{"d_model": 640, "d_mlp": 2560, "norm_eps": 1e-06, "parallel_block": true, "init_std_qkv": 0.0176, "init_std_up": 0.0176, "lr_mult_o": 0.625, "beta2": 0.95, "lr_head": 0.00708, "decay_shape": "linear", "final_lr_fraction": 0.0, "train_tokens": 649100000}
Each number is 200 + 40 x the weight over the matrix's rms, rounded and kept within 0 to 999. Layers, rows and columns count from 0.

# layer 4 MLP down, 640x2560, rms 0.099, rows 182-236, columns 2432-2559
163,190,211,226,168,117,19,239,136,169,224,224,190,171,195,168,106,210,210,225,195,71,221,161,145,208,255,231,139,96,262,188,119,203,171,239,209,111,174,185,190,171,233,146,149,178,224,145,233,233,169,205,226,238,221,235,238,178,165,201,125,206,236,127,149,118,205,173,199,211,128,145,212,206,113,179,267,209,220,180,200,187,185,183,218,134,166,243,148,206,123,241,228,129,201,142,224,235,167,177,213,268,184,236,179,164,158,199,299,250,185,121,182,222,203,167,150,206,218,215,192,188,203,110,231,187,214,223
221,219,148,212,231,152,254,187,232,198,231,262,155,204,194,177,236,245,220,210,199,211,229,235,237,149,176,178,198,194,236,133,290,194,228,227,218,236,259,210,190,207,269,200,249,272,219,201,280,159,156,185,285,276,219,187,150,176,234,214,164,205,204,191,217,170,219,223,278,108,225,170,236,174,159,234,257,200,159,218,204,167,146,178,202,193,180,214,171,172,180,155,246,150,210,178,166,183,178,262,138,235,212,180,166,187,284,216,258,224,255,173,176,270,242,172,219,245,195,220,177,211,228,254,198,219,307,261
235,191,245,153,254,154,189,210,220,234,148,193,210,168,183,193,124,185,180,267,190,111,196,251,190,205,242,222,164,166,186,161,152,256,225,190,193,201,230,183,148,187,171,163,155,131,184,212,223,192,217,198,113,117,215,223,245,196,181,163,273,191,199,199,240,210,160,181,199,242,154,185,199,259,259,199,229,149,137,226,158,148,242,221,192,224,182,207,277,201,238,123,183,200,149,207,174,160,237,338,209,196,214,227,224,150,236,202,140,177,106,175,188,207,164,270,159,216,230,144,108,217,221,232,194,216,174,191
170,232,233,184,212,213,158,197,130,182,266,202,230,184,255,166,140,192,193,207,160,253,172,135,241,227,188,249,238,201,222,122,143,219,173,209,170,250,194,187,127,168,211,209,171,227,232,244,224,172,169,90,206,207,225,200,239,229,173,173,231,212,256,258,276,227,239,161,142,170,226,153,222,186,158,215,277,190,218,192,127,186,171,268,184,143,198,174,202,201,234,142,184,168,187,205,189,221,179,139,157,221,216,217,225,257,150,168,203,172,177,184,170,182,186,99,231,176,247,132,194,185,239,141,197,231,220,221
162,186,156,190,156,230,348,205,212,154,223,268,223,192,220,248,229,192,133,194,288,169,139,94,210,200,215,222,224,123,193,154,173,185,277,262,128,207,198,140,190,188,159,220,207,178,151,205,230,177,198,251,221,145,174,225,206,205,174,210,244,192,272,181,215,201,271,256,187,171,235,93,210,165,157,201,293,168,281,252,231,191,268,244,216,214,227,151,204,213,203,219,236,205,106,250,202,177,265,191,191,223,222,121,287,282,173,220,137,188,234,188,252,164,218,228,201,244,231,161,164,231,216,137,211,235,124,255
160,152,214,189,243,166,79,176,235,247,125,212,238,195,252,242,229,187,230,215,278,179,168,256,177,246,141,178,184,182,178,207,178,158,230,164,242,257,208,184,220,191,220,244,256,183,198,197,255,204,188,170,149,121,227,171,230,270,211,138,186,198,199,238,188,218,224,254,195,195,189,211,141,179,227,172,272,231,196,250,185,172,205,174,159,206,222,142,255,224,199,214,206,195,200,170,223,251,214,222,229,217,214,204,218,196,135,206,172,189,212,207,162,235,203,225,148,224,172,256,111,231,262,208,251,132,164,208
212,202,238,176,190,199,89,198,202,213,252,180,189,204,122,185,222,191,203,200,134,197,174,184,155,190,215,190,153,265,192,185,256,220,211,191,239,179,190,146,132,146,194,165,275,221,184,155,225,198,232,200,120,188,257,228,200,236,204,225,141,195,287,158,199,192,277,220,218,185,260,210,191,201,83,179,190,193,155,138,198,178,211,134,241,213,164,183,152,165,185,256,197,211,138,209,195,229,234,171,236,197,216,189,203,202,166,215,214,150,173,149,164,204,187,103,243,185,158,180,200,178,184,186,167,239,199,165
227,256,166,199,226,107,200,209,247,142,239,197,208,185,194,165,150,188,135,212,134,225,215,171,198,179,219,156,146,235,177,181,187,155,176,243,169,217,240,170,243,197,230,162,242,146,199,203,235,189,199,225,118,212,209,223,192,221,177,187,191,196,171,143,254,211,207,143,172,238,163,124,85,219,212,191,184,221,226,274,243,248,170,187,198,139,79,203,261,179,259,210,279,180,211,216,187,196,179,249,205,199,198,175,173,209,168,163,197,148,220,224,230,156,190,226,201,200,205,230,269,201,182,181,268,227,174,382
241,163,214,165,202,220,194,217,218,98,279,173,197,221,182,201,202,180,214,269,212,264,150,197,221,195,218,220,161,339,266,168,185,211,197,207,145,259,218,201,217,161,153,175,236,202,233,85,190,178,170,145,131,138,179,259,204,219,240,239,195,203,181,241,137,229,203,178,312,263,171,221,240,254,143,202,250,233,222,169,296,172,227,166,206,197,205,205,193,246,198,195,233,241,220,210,194,232,213,246,227,241,142,220,156,204,208,154,191,213,181,205,224,142,194,204,183,183,173,176,193,223,169,159,234,156,194,185
185,243,142,174,221,243,306,211,132,229,234,207,210,225,223,239,207,176,204,219,283,235,171,161,258,198,182,201,216,297,259,186,301,221,187,146,145,208,216,229,282,176,218,191,226,123,182,233,150,174,236,227,217,112,230,161,229,199,195,256,199,201,220,169,244,185,171,264,258,206,201,182,162,201,236,179,226,256,263,213,224,221,176,227,195,311,228,187,180,203,215,230,210,251,189,232,189,131,157,233,169,282,181,211,214,203,162,260,207,170,180,179,194,275,240,183,244,222,295,191,181,155,226,240,207,103,180,122
229,204,216,205,201,228,112,223,138,171,141,169,275,191,240,109,254,165,200,148,251,195,147,266,124,101,191,184,215,161,228,206,167,259,192,168,167,183,264,197,199,226,155,211,161,168,241,209,166,164,208,257,225,203,227,160,202,156,148,143,261,203,166,204,183,232,153,206,206,212,199,255,43,195,205,189,206,191,299,194,208,185,279,202,135,259,225,204,310,204,271,208,146,165,191,196,200,287,184,223,213,211,219,157,247,227,137,175,177,205,255,154,146,178,175,229,243,178,172,247,208,185,152,196,170,255,216,164
227,165,191,143,267,206,178,202,195,173,219,170,185,213,196,164,239,200,209,188,135,186,221,199,180,178,292,203,175,164,116,143,246,193,245,177,196,204,231,186,176,231,190,139,216,143,227,224,252,220,191,235,212,243,267,132,107,189,232,193,141,200,228,217,203,151,185,204,248,213,217,253,80,134,234,202,208,287,182,83,276,245,160,203,210,222,194,105,209,207,192,224,240,205,240,255,143,180,207,179,202,178,242,193,117,187,167,247,161,200,143,220,237,193,144,264,213,249,177,170,221,161,215,195,179,178,208,221
186,117,212,161,63,132,148,164,164,168,167,223,227,271,247,211,248,225,211,124,202,193,197,158,153,202,208,145,139,147,160,247,147,179,219,286,183,199,206,231,272,237,168,144,233,269,173,251,218,237,144,224,218,206,191,206,212,168,240,117,209,194,220,243,142,167,237,180,212,179,226,185,188,215,157,184,145,95,258,266,225,245,207,311,241,191,183,194,273,221,118,245,270,265,175,133,213,165,213,211,184,179,243,178,201,218,213,223,187,205,212,215,161,114,178,215,178,230,191,246,243,182,198,183,185,207,201,183
226,161,220,162,223,188,230,161,245,219,198,205,185,229,251,219,262,206,202,211,173,179,90,223,170,229,146,198,168,185,210,242,213,230,177,202,266,152,152,183,166,218,240,144,167,217,200,155,230,184,173,290,225,208,192,285,210,218,212,179,196,196,221,122,188,133,258,203,228,259,151,228,221,154,207,164,158,220,237,132,194,235,226,173,145,202,241,232,258,243,247,208,188,226,184,226,197,242,141,250,204,263,183,203,143,188,93,230,233,193,208,270,232,182,211,187,299,194,207,291,201,218,276,151,244,216,146,215
202,268,209,172,198,245,144,200,228,222,220,290,155,204,168,194,267,162,233,192,119,247,208,234,207,217,220,158,181,248,154,242,165,173,362,131,153,218,201,243,190,198,190,294,233,242,182,193,206,233,211,170,76,248,214,188,228,199,160,174,166,206,205,173,236,229,209,192,176,199,270,205,193,202,171,188,271,166,256,161,145,188,187,186,206,223,224,211,129,219,231,237,227,289,254,209,213,255,194,214,179,231,286,192,164,265,197,189,216,232,173,210,135,240,210,181,220,207,213,166,236,102,215,189,139,325,236,167
201,212,297,217,254,201,154,214,238,262,190,248,197,188,174,267,220,194,248,197,237,249,148,198,183,199,218,192,183,202,174,188,155,277,229,144,168,223,185,228,158,222,248,180,146,300,181,196,200,151,199,235,182,247,228,204,192,222,80,171,230,202,185,176,179,203,203,243,160,190,221,152,227,281,173,197,220,264,201,186,172,171,272,316,131,133,197,192,262,195,218,206,175,196,260,192,164,233,133,250,213,278,233,208,251,197,244,145,229,248,197,161,145,238,258,133,211,297,170,132,248,106,203,141,217,211,204,240
185,230,205,215,132,150,136,186,267,199,181,214,151,180,144,270,207,193,239,192,163,219,225,228,151,229,150,209,233,299,142,313,222,207,181,206,184,232,148,200,228,203,247,171,244,235,262,178,194,221,188,221,279,194,226,181,230,193,212,220,312,206,311,200,225,162,175,96,213,157,103,225,224,206,136,258,270,242,254,131,201,238,115,197,195,144,122,202,146,137,191,210,243,179,214,218,176,173,233,254,177,118,228,156,203,205,192,194,221,270,132,141,161,251,230,129,176,167,298,162,220,265,145,172,205,207,197,233
209,186,298,248,178,155,126,173,254,237,222,278,156,181,144,198,155,201,202,151,216,173,191,308,148,229,201,190,167,188,204,214,174,148,184,195,236,176,205,165,199,220,194,176,174,276,135,210,185,146,179,81,192,269,247,199,240,178,224,189,252,215,208,166,219,152,145,166,164,198,166,163,211,206,226,205,237,173,200,178,161,230,173,227,162,171,278,80,167,231,226,240,174,82,181,248,219,234,207,276,172,204,241,194,169,245,133,160,192,218,249,243,251,207,201,142,186,223,163,170,256,209,56,170,114,216,205,130
193,98,287,199,229,195,234,196,230,191,202,218,237,204,275,226,173,217,197,319,183,239,244,245,165,135,287,211,229,183,273,155,253,208,168,241,187,212,198,196,183,190,260,182,230,188,224,261,234,203,170,258,269,253,167,262,218,191,217,216,171,217,196,174,207,222,235,229,155,201,128,251,200,194,277,132,198,179,232,157,286,295,179,216,192,212,230,174,159,184,247,183,185,152,231,252,202,219,254,247,257,218,188,239,179,232,204,200,165,273,185,248,219,238,235,230,240,177,140,262,154,233,201,196,194,223,134,265
241,232,193,224,152,172,198,225,148,290,224,147,209,187,179,199,190,169,204,204,161,161,261,205,185,257,200,195,222,236,150,174,240,215,197,131,210,174,191,161,198,215,195,161,183,245,244,279,264,249,236,193,188,204,181,231,185,247,228,163,196,212,176,271,220,204,167,131,170,172,193,263,206,220,205,227,199,182,159,183,130,241,224,265,177,133,168,151,189,233,248,208,185,196,101,199,193,199,205,244,204,199,193,205,207,255,136,205,212,222,152,144,169,238,208,236,265,156,218,137,175,218,137,227,161,204,180,180
147,227,155,178,248,169,80,184,273,160,229,208,205,315,188,225,172,254,218,177,171,211,202,184,178,187,169,234,153,278,132,189,224,206,214,166,212,163,179,256,210,204,156,178,227,195,135,231,202,283,178,174,196,179,242,188,243,255,217,220,261,201,170,192,194,270,234,223,222,171,173,121,289,188,176,175,211,210,173,171,232,243,158,229,200,247,217,193,77,178,204,231,238,271,272,212,114,240,293,90,181,224,225,210,218,196,178,196,153,106,219,188,226,158,152,229,210,204,166,209,149,212,197,195,196,307,210,168
198,200,167,266,178,258,178,195,221,238,177,185,177,192,190,149,266,126,235,197,199,180,203,207,191,186,100,171,161,192,215,207,222,247,236,195,238,201,152,219,201,153,166,187,183,239,220,228,173,192,221,201,230,178,260,184,137,179,209,175,179,209,201,180,228,162,167,212,177,220,215,263,189,220,135,221,195,254,158,229,235,250,279,258,245,236,155,216,266,228,242,181,232,212,196,214,234,250,230,231,245,236,204,145,214,184,198,142,140,213,260,185,183,198,173,238,154,116,137,224,238,173,270,233,135,180,201,199
197,203,190,227,171,223,233,194,221,154,197,220,244,189,213,156,180,193,162,218,189,225,228,234,157,114,209,169,261,242,236,235,189,174,206,131,172,165,263,179,236,194,262,149,227,199,227,80,305,238,217,170,175,237,222,157,176,189,213,181,197,200,197,181,185,206,171,179,175,186,261,193,246,171,201,167,154,196,184,165,214,211,226,138,246,116,182,207,207,223,140,166,129,180,191,204,211,170,195,170,140,210,224,256,152,214,177,232,161,193,171,209,202,200,208,232,190,230,138,225,252,206,172,154,202,219,226,214
221,313,217,184,188,189,201,226,200,215,257,250,163,139,209,197,225,177,212,190,154,222,179,161,244,228,214,227,156,286,199,167,232,196,175,171,201,220,146,221,202,205,146,207,157,192,192,204,168,228,215,191,138,216,195,245,178,155,112,193,119,202,185,195,231,231,147,259,199,274,231,163,201,172,185,212,192,188,251,263,217,94,232,256,193,245,233,188,146,218,205,224,97,225,220,179,172,242,216,222,114,161,221,155,162,207,204,215,252,173,229,127,196,217,202,299,156,178,247,247,220,180,187,172,122,184,177,186
197,213,242,266,285,201,219,197,187,117,168,166,166,196,143,239,243,159,192,197,212,191,179,210,166,217,198,179,251,233,205,342,208,198,266,227,233,178,193,264,194,218,269,169,139,115,201,215,171,201,208,170,184,215,153,237,216,215,204,201,251,209,178,225,232,165,133,251,115,152,244,192,106,256,106,222,195,197,163,182,220,265,193,198,224,164,226,206,95,211,200,172,189,299,201,154,235,221,230,240,184,169,195,169,141,243,277,203,109,149,137,197,148,178,218,255,150,162,192,195,169,215,197,221,208,242,217,205
146,224,184,252,222,161,212,181,209,219,206,221,208,140,182,187,169,233,165,181,190,242,177,231,162,214,169,205,186,117,132,169,222,93,233,156,250,225,134,211,162,146,125,143,177,210,204,234,289,196,265,246,236,260,214,252,261,219,202,231,136,220,232,168,177,180,129,194,178,207,221,168,186,155,182,241,166,221,147,125,190,115,136,194,152,231,84,222,278,186,187,192,161,165,166,189,96,119,211,139,241,185,225,186,232,171,160,173,192,170,235,189,174,221,108,161,141,193,223,159,187,201,235,227,165,178,204,209
175,161,271,244,185,214,175,166,241,152,181,219,229,224,227,222,195,184,167,226,183,169,259,194,200,172,209,233,193,165,108,222,149,156,215,177,241,197,129,216,204,253,287,183,176,186,149,160,237,190,193,235,233,186,183,185,95,190,169,291,339,194,283,153,184,214,231,223,177,232,240,165,206,238,205,203,220,243,256,206,247,236,81,167,214,203,207,215,273,165,140,191,182,177,253,194,203,209,205,278,160,216,204,178,190,217,143,196,219,152,182,228,180,178,239,190,158,198,233,267,271,138,258,201,135,251,157,224
152,172,122,202,267,220,248,232,222,175,140,200,161,167,246,197,201,148,237,201,214,209,174,183,143,127,162,177,202,252,267,169,231,127,281,190,127,165,191,154,182,236,165,222,306,200,189,216,239,247,219,207,191,262,236,226,171,178,214,215,202,213,158,208,173,128,169,218,206,181,179,144,98,133,232,223,156,158,179,103,212,212,196,167,165,228,167,191,214,212,230,208,184,215,213,179,187,131,254,290,195,167,165,175,157,215,302,197,251,196,250,214,173,164,218,201,178,207,213,157,205,200,183,181,150,143,254,193
229,187,246,155,124,223,163,207,137,297,310,189,160,149,210,202,184,218,212,217,248,209,180,185,224,268,218,237,180,144,206,99,197,177,165,250,155,212,196,170,192,194,251,165,157,136,247,94,210,177,214,118,231,226,202,137,197,187,210,268,237,206,174,167,209,162,206,215,231,210,219,190,231,201,250,164,173,191,240,225,222,261,199,203,258,192,183,181,184,203,147,161,198,190,170,172,202,182,203,217,217,272,106,210,162,149,155,209,304,211,225,167,207,302,192,297,196,260,237,300,239,199,150,215,212,173,179,182
208,177,218,218,204,150,161,240,251,180,159,158,216,183,192,209,153,140,165,212,216,152,203,220,233,251,201,217,294,203,147,268,186,206,239,140,191,217,185,224,193,133,176,226,161,157,243,203,200,193,199,213,157,157,225,180,135,241,170,188,173,190,211,222,238,190,248,128,206,194,138,179,269,216,152,184,138,168,137,135,162,205,144,265,185,256,235,196,226,216,224,211,215,190,147,129,177,188,205,168,256,246,173,216,200,232,311,153,203,219,183,186,247,249,176,224,236,195,202,193,213,167,234,186,225,186,167,198
252,326,179,212,242,215,156,244,169,243,195,142,256,197,91,238,204,185,176,232,265,240,169,136,197,207,168,208,242,223,270,160,208,198,139,216,166,225,244,213,254,174,167,233,220,150,227,263,212,167,189,201,185,234,184,236,176,200,245,199,166,204,196,234,180,222,203,189,189,184,187,228,196,166,183,255,245,217,109,297,222,303,214,150,189,261,271,254,282,251,212,150,209,182,177,159,146,234,244,188,193,214,219,264,173,187,206,218,326,122,153,205,209,210,168,212,124,190,177,245,203,209,266,216,198,184,257,188
173,195,228,260,249,158,228,190,163,311,190,244,161,198,204,163,270,147,255,207,193,310,230,186,155,197,189,181,174,175,234,230,147,257,250,227,188,141,218,135,202,176,121,257,148,247,161,167,243,254,224,230,224,262,244,260,269,164,151,191,118,192,237,201,200,193,161,215,213,182,212,202,173,239,160,218,257,163,201,174,165,183,191,177,296,98,254,164,214,136,238,169,165,129,211,259,188,297,212,299,203,180,233,235,227,187,201,146,154,251,208,147,268,225,192,203,202,201,167,189,191,198,164,174,192,255,181,234
208,201,257,202,235,167,99,220,292,179,217,221,216,180,249,203,172,196,247,174,256,170,219,188,148,199,215,226,125,221,161,151,227,200,220,224,173,185,134,197,236,186,210,176,257,151,190,186,244,277,206,192,172,137,219,178,121,208,181,125,148,189,176,223,190,174,151,221,179,183,260,192,222,239,206,202,193,143,160,156,199,176,170,187,220,247,218,234,188,214,220,191,232,227,197,245,216,264,209,165,236,200,191,206,138,242,154,174,208,200,262,225,107,208,218,214,145,213,153,191,168,188,192,292,208,176,164,186
164,215,257,159,140,185,141,160,198,211,178,168,185,195,144,240,212,168,135,217,164,149,177,195,116,188,158,187,216,226,232,136,126,201,201,123,267,198,187,147,224,155,235,245,219,178,164,186,266,195,182,154,158,132,221,119,143,122,224,228,163,201,180,270,207,199,157,265,157,186,219,154,219,184,216,120,187,185,265,193,182,267,190,220,150,143,250,175,114,210,143,226,135,190,248,181,153,172,125,207,189,112,246,199,149,270,169,205,161,183,247,205,282,157,199,127,291,221,177,198,164,158,185,139,190,110,277,152
209,221,206,253,152,188,233,220,221,206,219,143,180,177,211,241,219,226,194,222,260,247,160,199,211,199,277,194,228,195,241,241,130,203,234,172,282,207,167,163,183,191,243,210,204,112,265,168,228,224,206,187,111,217,184,176,205,186,202,166,210,203,197,151,152,230,197,159,198,232,184,176,157,231,180,227,248,228,166,208,222,179,218,206,221,95,208,248,170,148,275,190,162,182,179,215,173,227,177,207,266,192,196,248,295,212,199,212,208,205,212,210,176,227,154,174,204,180,145,153,146,200,152,237,270,218,245,126
123,133,179,222,207,228,215,184,177,181,239,229,191,184,263,206,212,234,170,247,144,254,154,185,211,188,206,181,183,177,232,198,202,226,166,164,153,258,196,174,186,183,194,167,182,201,197,219,201,122,204,274,216,205,180,270,199,182,202,224,152,201,179,183,247,252,241,197,149,182,227,186,205,170,229,177,254,210,317,305,256,188,183,222,200,217,206,196,204,149,187,220,215,181,213,179,182,176,188,207,215,227,205,205,225,190,203,181,194,208,158,160,245,212,202,270,248,203,170,203,164,199,232,182,214,193,200,226
128,291,165,256,219,207,225,218,252,282,262,235,213,116,209,261,270,241,229,185,159,154,174,244,248,247,157,216,237,241,224,240,193,205,207,242,187,255,232,198,234,196,193,206,236,166,156,245,231,201,239,183,234,215,183,238,243,159,120,216,140,190,179,197,202,266,185,185,176,211,211,220,197,247,245,247,200,228,148,156,193,244,240,211,169,214,259,205,236,189,198,214,132,207,199,186,283,153,220,205,198,194,224,249,219,261,190,186,174,148,192,212,259,252,150,243,280,192,155,298,103,231,243,180,205,214,149,175
217,259,187,248,233,219,322,213,278,203,180,244,293,229,170,173,145,200,169,227,222,214,144,239,159,221,190,219,189,323,186,138,163,151,145,197,181,198,125,277,213,189,149,210,199,306,244,151,177,183,216,215,231,157,164,132,184,208,264,202,216,217,225,163,245,157,210,231,200,207,132,139,284,217,199,294,158,245,147,96,244,179,203,283,189,243,243,203,228,204,213,226,249,168,128,189,176,240,177,184,184,208,198,143,121,195,266,162,201,224,233,188,196,211,203,179,220,209,167,300,160,203,200,242,221,237,218,216
231,136,216,209,226,248,231,236,144,218,172,160,172,262,285,255,198,227,175,239,230,112,214,199,220,173,272,199,221,225,191,253,207,194,181,214,183,205,192,232,230,198,175,222,175,167,269,220,256,239,202,240,101,195,206,187,186,281,230,215,266,195,171,285,229,172,138,113,118,241,197,239,243,220,234,148,177,217,146,157,204,241,220,247,198,215,162,247,215,91,188,156,198,217,199,90,250,189,224,180,229,209,176,236,303,148,205,231,166,184,243,151,237,229,189,290,285,152,237,231,186,236,215,175,145,234,183,152
157,234,200,279,196,196,182,215,202,240,204,151,208,272,167,206,247,221,254,310,216,229,178,180,167,233,156,268,212,167,199,134,246,220,212,270,259,173,205,235,261,188,224,199,257,91,224,234,204,227,216,216,222,241,195,201,272,250,147,166,305,201,262,207,217,270,227,225,171,208,185,153,225,210,212,274,184,204,181,203,245,273,221,190,144,191,178,187,175,177,190,218,236,205,215,188,231,167,255,229,273,208,197,213,156,201,171,197,150,257,268,228,238,189,183,182,269,189,227,170,155,214,176,244,157,207,193,191
221,205,189,223,258,236,179,229,234,230,216,200,227,212,196,251,185,219,201,221,249,249,186,224,303,157,206,213,207,270,208,218,204,174,219,254,135,243,194,221,177,258,148,200,232,264,169,229,214,199,206,233,163,137,178,238,148,177,169,241,237,191,158,283,182,176,228,197,200,199,195,233,175,223,131,245,223,197,152,157,173,141,133,270,250,244,226,278,193,196,113,225,217,251,246,127,257,185,207,115,240,150,184,160,237,257,151,177,160,219,154,222,198,184,189,266,199,188,157,312,172,225,266,174,202,201,214,222
167,216,229,296,202,206,108,189,247,205,263,194,221,175,215,217,132,205,208,130,210,220,243,227,205,181,227,231,224,73,296,143,220,214,176,188,198,178,222,203,173,209,181,226,228,212,158,112,177,204,201,223,266,237,208,151,228,213,277,169,164,185,227,103,197,130,175,130,191,208,272,161,224,163,130,264,170,201,232,244,245,210,169,196,193,169,234,166,212,178,195,252,159,214,213,193,196,172,187,185,177,186,223,218,215,166,169,165,147,179,201,217,168,152,205,181,177,201,184,259,243,197,205,174,171,188,213,222
274,197,155,204,199,191,235,206,128,163,193,145,203,180,162,275,252,234,222,195,218,220,162,216,181,170,208,141,186,178,188,282,177,214,229,216,184,191,242,256,153,190,156,228,171,200,202,253,178,249,189,217,215,214,176,194,253,203,150,211,186,219,223,230,254,198,227,243,205,202,200,214,274,230,204,148,234,161,208,158,210,165,240,209,206,249,204,161,322,232,197,239,214,207,214,274,142,253,241,223,220,243,192,174,177,198,231,232,221,133,189,190,261,210,190,306,360,164,236,176,192,179,238,228,150,267,236,232
260,88,193,255,181,192,225,210,218,153,142,181,131,225,268,208,167,248,218,159,270,157,199,232,189,210,184,193,226,154,230,209,182,197,206,206,254,166,207,174,206,210,208,223,245,151,286,95,175,204,209,220,190,176,204,222,204,191,213,149,181,215,290,162,189,186,163,187,115,233,121,176,267,212,133,190,165,210,220,231,234,153,246,182,282,185,168,201,196,191,165,205,195,195,257,178,199,103,99,236,144,183,162,216,281,250,199,225,220,202,162,240,183,199,211,184,174,206,164,253,163,183,173,285,282,99,184,145
214,184,222,206,224,196,184,220,180,190,203,200,216,176,212,180,201,249,221,199,298,173,207,209,230,187,293,239,225,144,180,165,241,227,201,127,222,209,162,102,173,213,245,155,131,175,217,189,189,244,199,227,193,171,173,201,208,176,113,229,122,173,154,172,183,198,187,204,194,184,144,218,225,220,230,228,156,177,173,252,199,216,176,155,198,228,121,178,191,192,91,201,200,179,205,130,250,179,183,148,174,207,145,194,152,165,168,133,217,199,246,205,170,223,203,243,195,246,302,164,219,203,221,218,152,236,217,139
206,184,225,212,210,203,162,200,185,95,141,106,164,103,176,115,113,221,194,209,210,142,118,215,198,174,134,247,248,247,201,188,107,176,196,173,208,169,192,237,207,230,178,186,127,170,194,348,154,200,208,210,177,264,163,215,178,212,166,212,247,204,300,161,244,174,155,221,176,229,167,211,202,177,252,185,262,273,307,137,217,187,193,239,235,158,118,196,155,228,195,216,200,179,163,116,316,163,198,188,196,142,150,213,163,140,156,201,179,141,106,184,164,225,230,172,210,238,181,160,222,193,195,247,227,159,196,229
193,203,286,179,154,248,218,194,138,161,224,246,251,186,242,152,163,183,205,185,173,265,138,227,224,170,209,197,145,161,212,136,148,224,201,198,183,185,191,269,91,203,145,178,134,190,218,222,198,159,177,130,174,241,210,266,195,169,230,218,224,209,138,142,150,227,255,199,234,231,198,210,171,177,231,171,165,251,210,262,186,226,235,171,141,219,178,203,301,171,204,255,186,165,174,229,169,214,208,243,149,141,201,225,241,187,190,229,135,234,190,177,163,261,237,216,240,175,182,204,199,162,200,181,219,134,164,164
287,214,180,194,148,183,140,149,122,208,149,262,206,239,261,181,212,207,216,211,191,207,149,247,301,212,190,234,187,195,216,217,212,216,273,206,248,208,202,166,265,228,243,166,222,188,232,221,161,235,205,234,128,238,150,187,209,205,175,195,178,211,256,198,190,239,220,221,238,173,190,215,240,175,277,218,190,148,242,300,147,165,182,107,255,196,176,170,182,162,233,230,200,110,268,198,190,224,180,200,222,258,215,159,247,245,230,181,206,229,139,208,265,196,158,173,317,185,195,218,135,163,229,210,254,172,202,183
114,170,191,225,195,226,267,145,212,219,268,215,231,152,142,181,183,163,150,201,221,144,214,221,242,268,185,174,199,294,198,173,230,125,201,155,211,205,184,213,86,204,201,178,144,249,142,72,201,204,159,169,174,109,209,173,193,237,175,183,255,203,179,195,183,208,160,197,186,165,194,226,113,249,157,202,255,211,248,306,215,255,151,199,218,252,207,261,252,294,183,275,191,176,179,254,201,245,162,256,247,203,184,216,196,266,129,300,168,175,256,204,103,146,165,137,195,178,195,179,214,194,155,238,192,235,253,161
198,235,197,289,193,116,243,207,194,102,278,256,173,173,236,253,179,181,128,198,214,232,202,251,183,201,238,199,200,27,167,223,133,224,184,203,203,152,201,119,206,170,165,219,210,251,216,122,179,212,220,208,208,230,203,189,242,96,191,203,249,195,164,207,170,206,256,192,238,119,105,182,115,141,151,194,240,207,245,199,255,246,160,138,165,180,210,209,247,198,199,158,225,247,214,226,180,234,166,209,199,167,210,230,196,254,219,203,184,207,200,246,172,206,147,260,235,216,216,227,150,193,236,181,225,274,198,212
134,230,174,215,226,207,180,207,247,212,204,213,215,176,175,171,181,186,216,211,223,177,235,208,190,180,258,210,197,257,281,216,218,194,240,170,219,210,174,177,199,217,203,240,233,240,221,224,93,180,185,231,229,134,182,209,234,159,222,230,114,190,211,208,180,175,216,215,242,205,199,149,195,194,227,195,235,213,237,238,174,123,167,226,201,171,212,187,96,183,197,241,175,217,222,230,196,160,224,211,218,218,202,210,270,254,178,168,196,172,141,152,169,203,179,233,187,209,196,188,166,248,208,136,135,246,210,256
200,190,297,186,219,233,166,188,234,223,233,164,172,214,213,187,295,191,234,160,193,159,176,285,186,141,171,191,244,105,191,187,217,143,192,189,183,207,216,140,150,260,217,178,148,255,199,192,211,224,201,157,137,227,153,207,154,182,218,213,201,199,208,171,169,229,186,208,165,246,200,228,136,125,125,200,175,194,288,192,188,215,206,201,189,215,166,209,260,278,221,197,224,208,209,224,183,155,212,227,215,225,212,200,243,179,163,189,232,222,145,216,286,189,191,218,263,169,170,196,196,220,196,284,201,310,222,177
227,189,175,157,201,194,243,182,176,179,197,222,217,206,219,188,128,179,231,158,214,165,196,97,226,286,184,154,238,171,218,265,169,205,255,179,245,158,154,219,287,150,193,211,163,149,137,197,213,212,195,154,218,193,236,222,191,176,197,238,201,213,235,237,217,258,210,184,226,268,246,227,93,240,240,158,198,227,282,265,119,137,182,183,238,215,215,163,157,214,191,165,186,228,200,194,120,205,215,269,154,198,192,250,229,154,221,193,148,167,218,235,168,146,266,245,248,219,180,177,223,214,211,239,226,171,246,179
174,183,205,202,198,176,182,204,208,306,174,201,198,227,284,242,221,190,249,176,226,204,194,212,228,183,256,113,221,235,184,269,187,217,140,193,185,230,179,211,222,161,321,163,163,170,204,255,165,212,198,227,222,173,231,238,183,154,223,162,207,195,201,155,237,220,167,158,224,195,171,204,259,232,204,259,199,250,185,123,227,221,189,206,186,127,190,272,169,171,187,216,157,174,273,183,148,208,228,191,196,141,203,217,158,192,190,207,249,218,156,263,237,274,228,165,157,203,247,244,220,252,172,214,196,204,205,209
165,204,155,184,249,234,224,200,181,218,251,158,241,242,207,167,207,210,141,201,141,265,141,191,213,213,133,235,81,176,182,224,196,174,219,217,179,215,226,295,73,216,197,213,211,172,249,232,252,240,190,208,180,161,193,182,194,228,228,154,254,203,371,166,209,277,209,190,140,207,209,173,150,204,183,184,188,160,248,187,273,135,201,191,214,225,188,233,217,196,235,181,196,179,213,260,132,195,198,221,242,179,283,224,199,156,170,174,216,217,203,228,199,269,206,76,230,171,255,273,196,168,248,176,255,156,212,282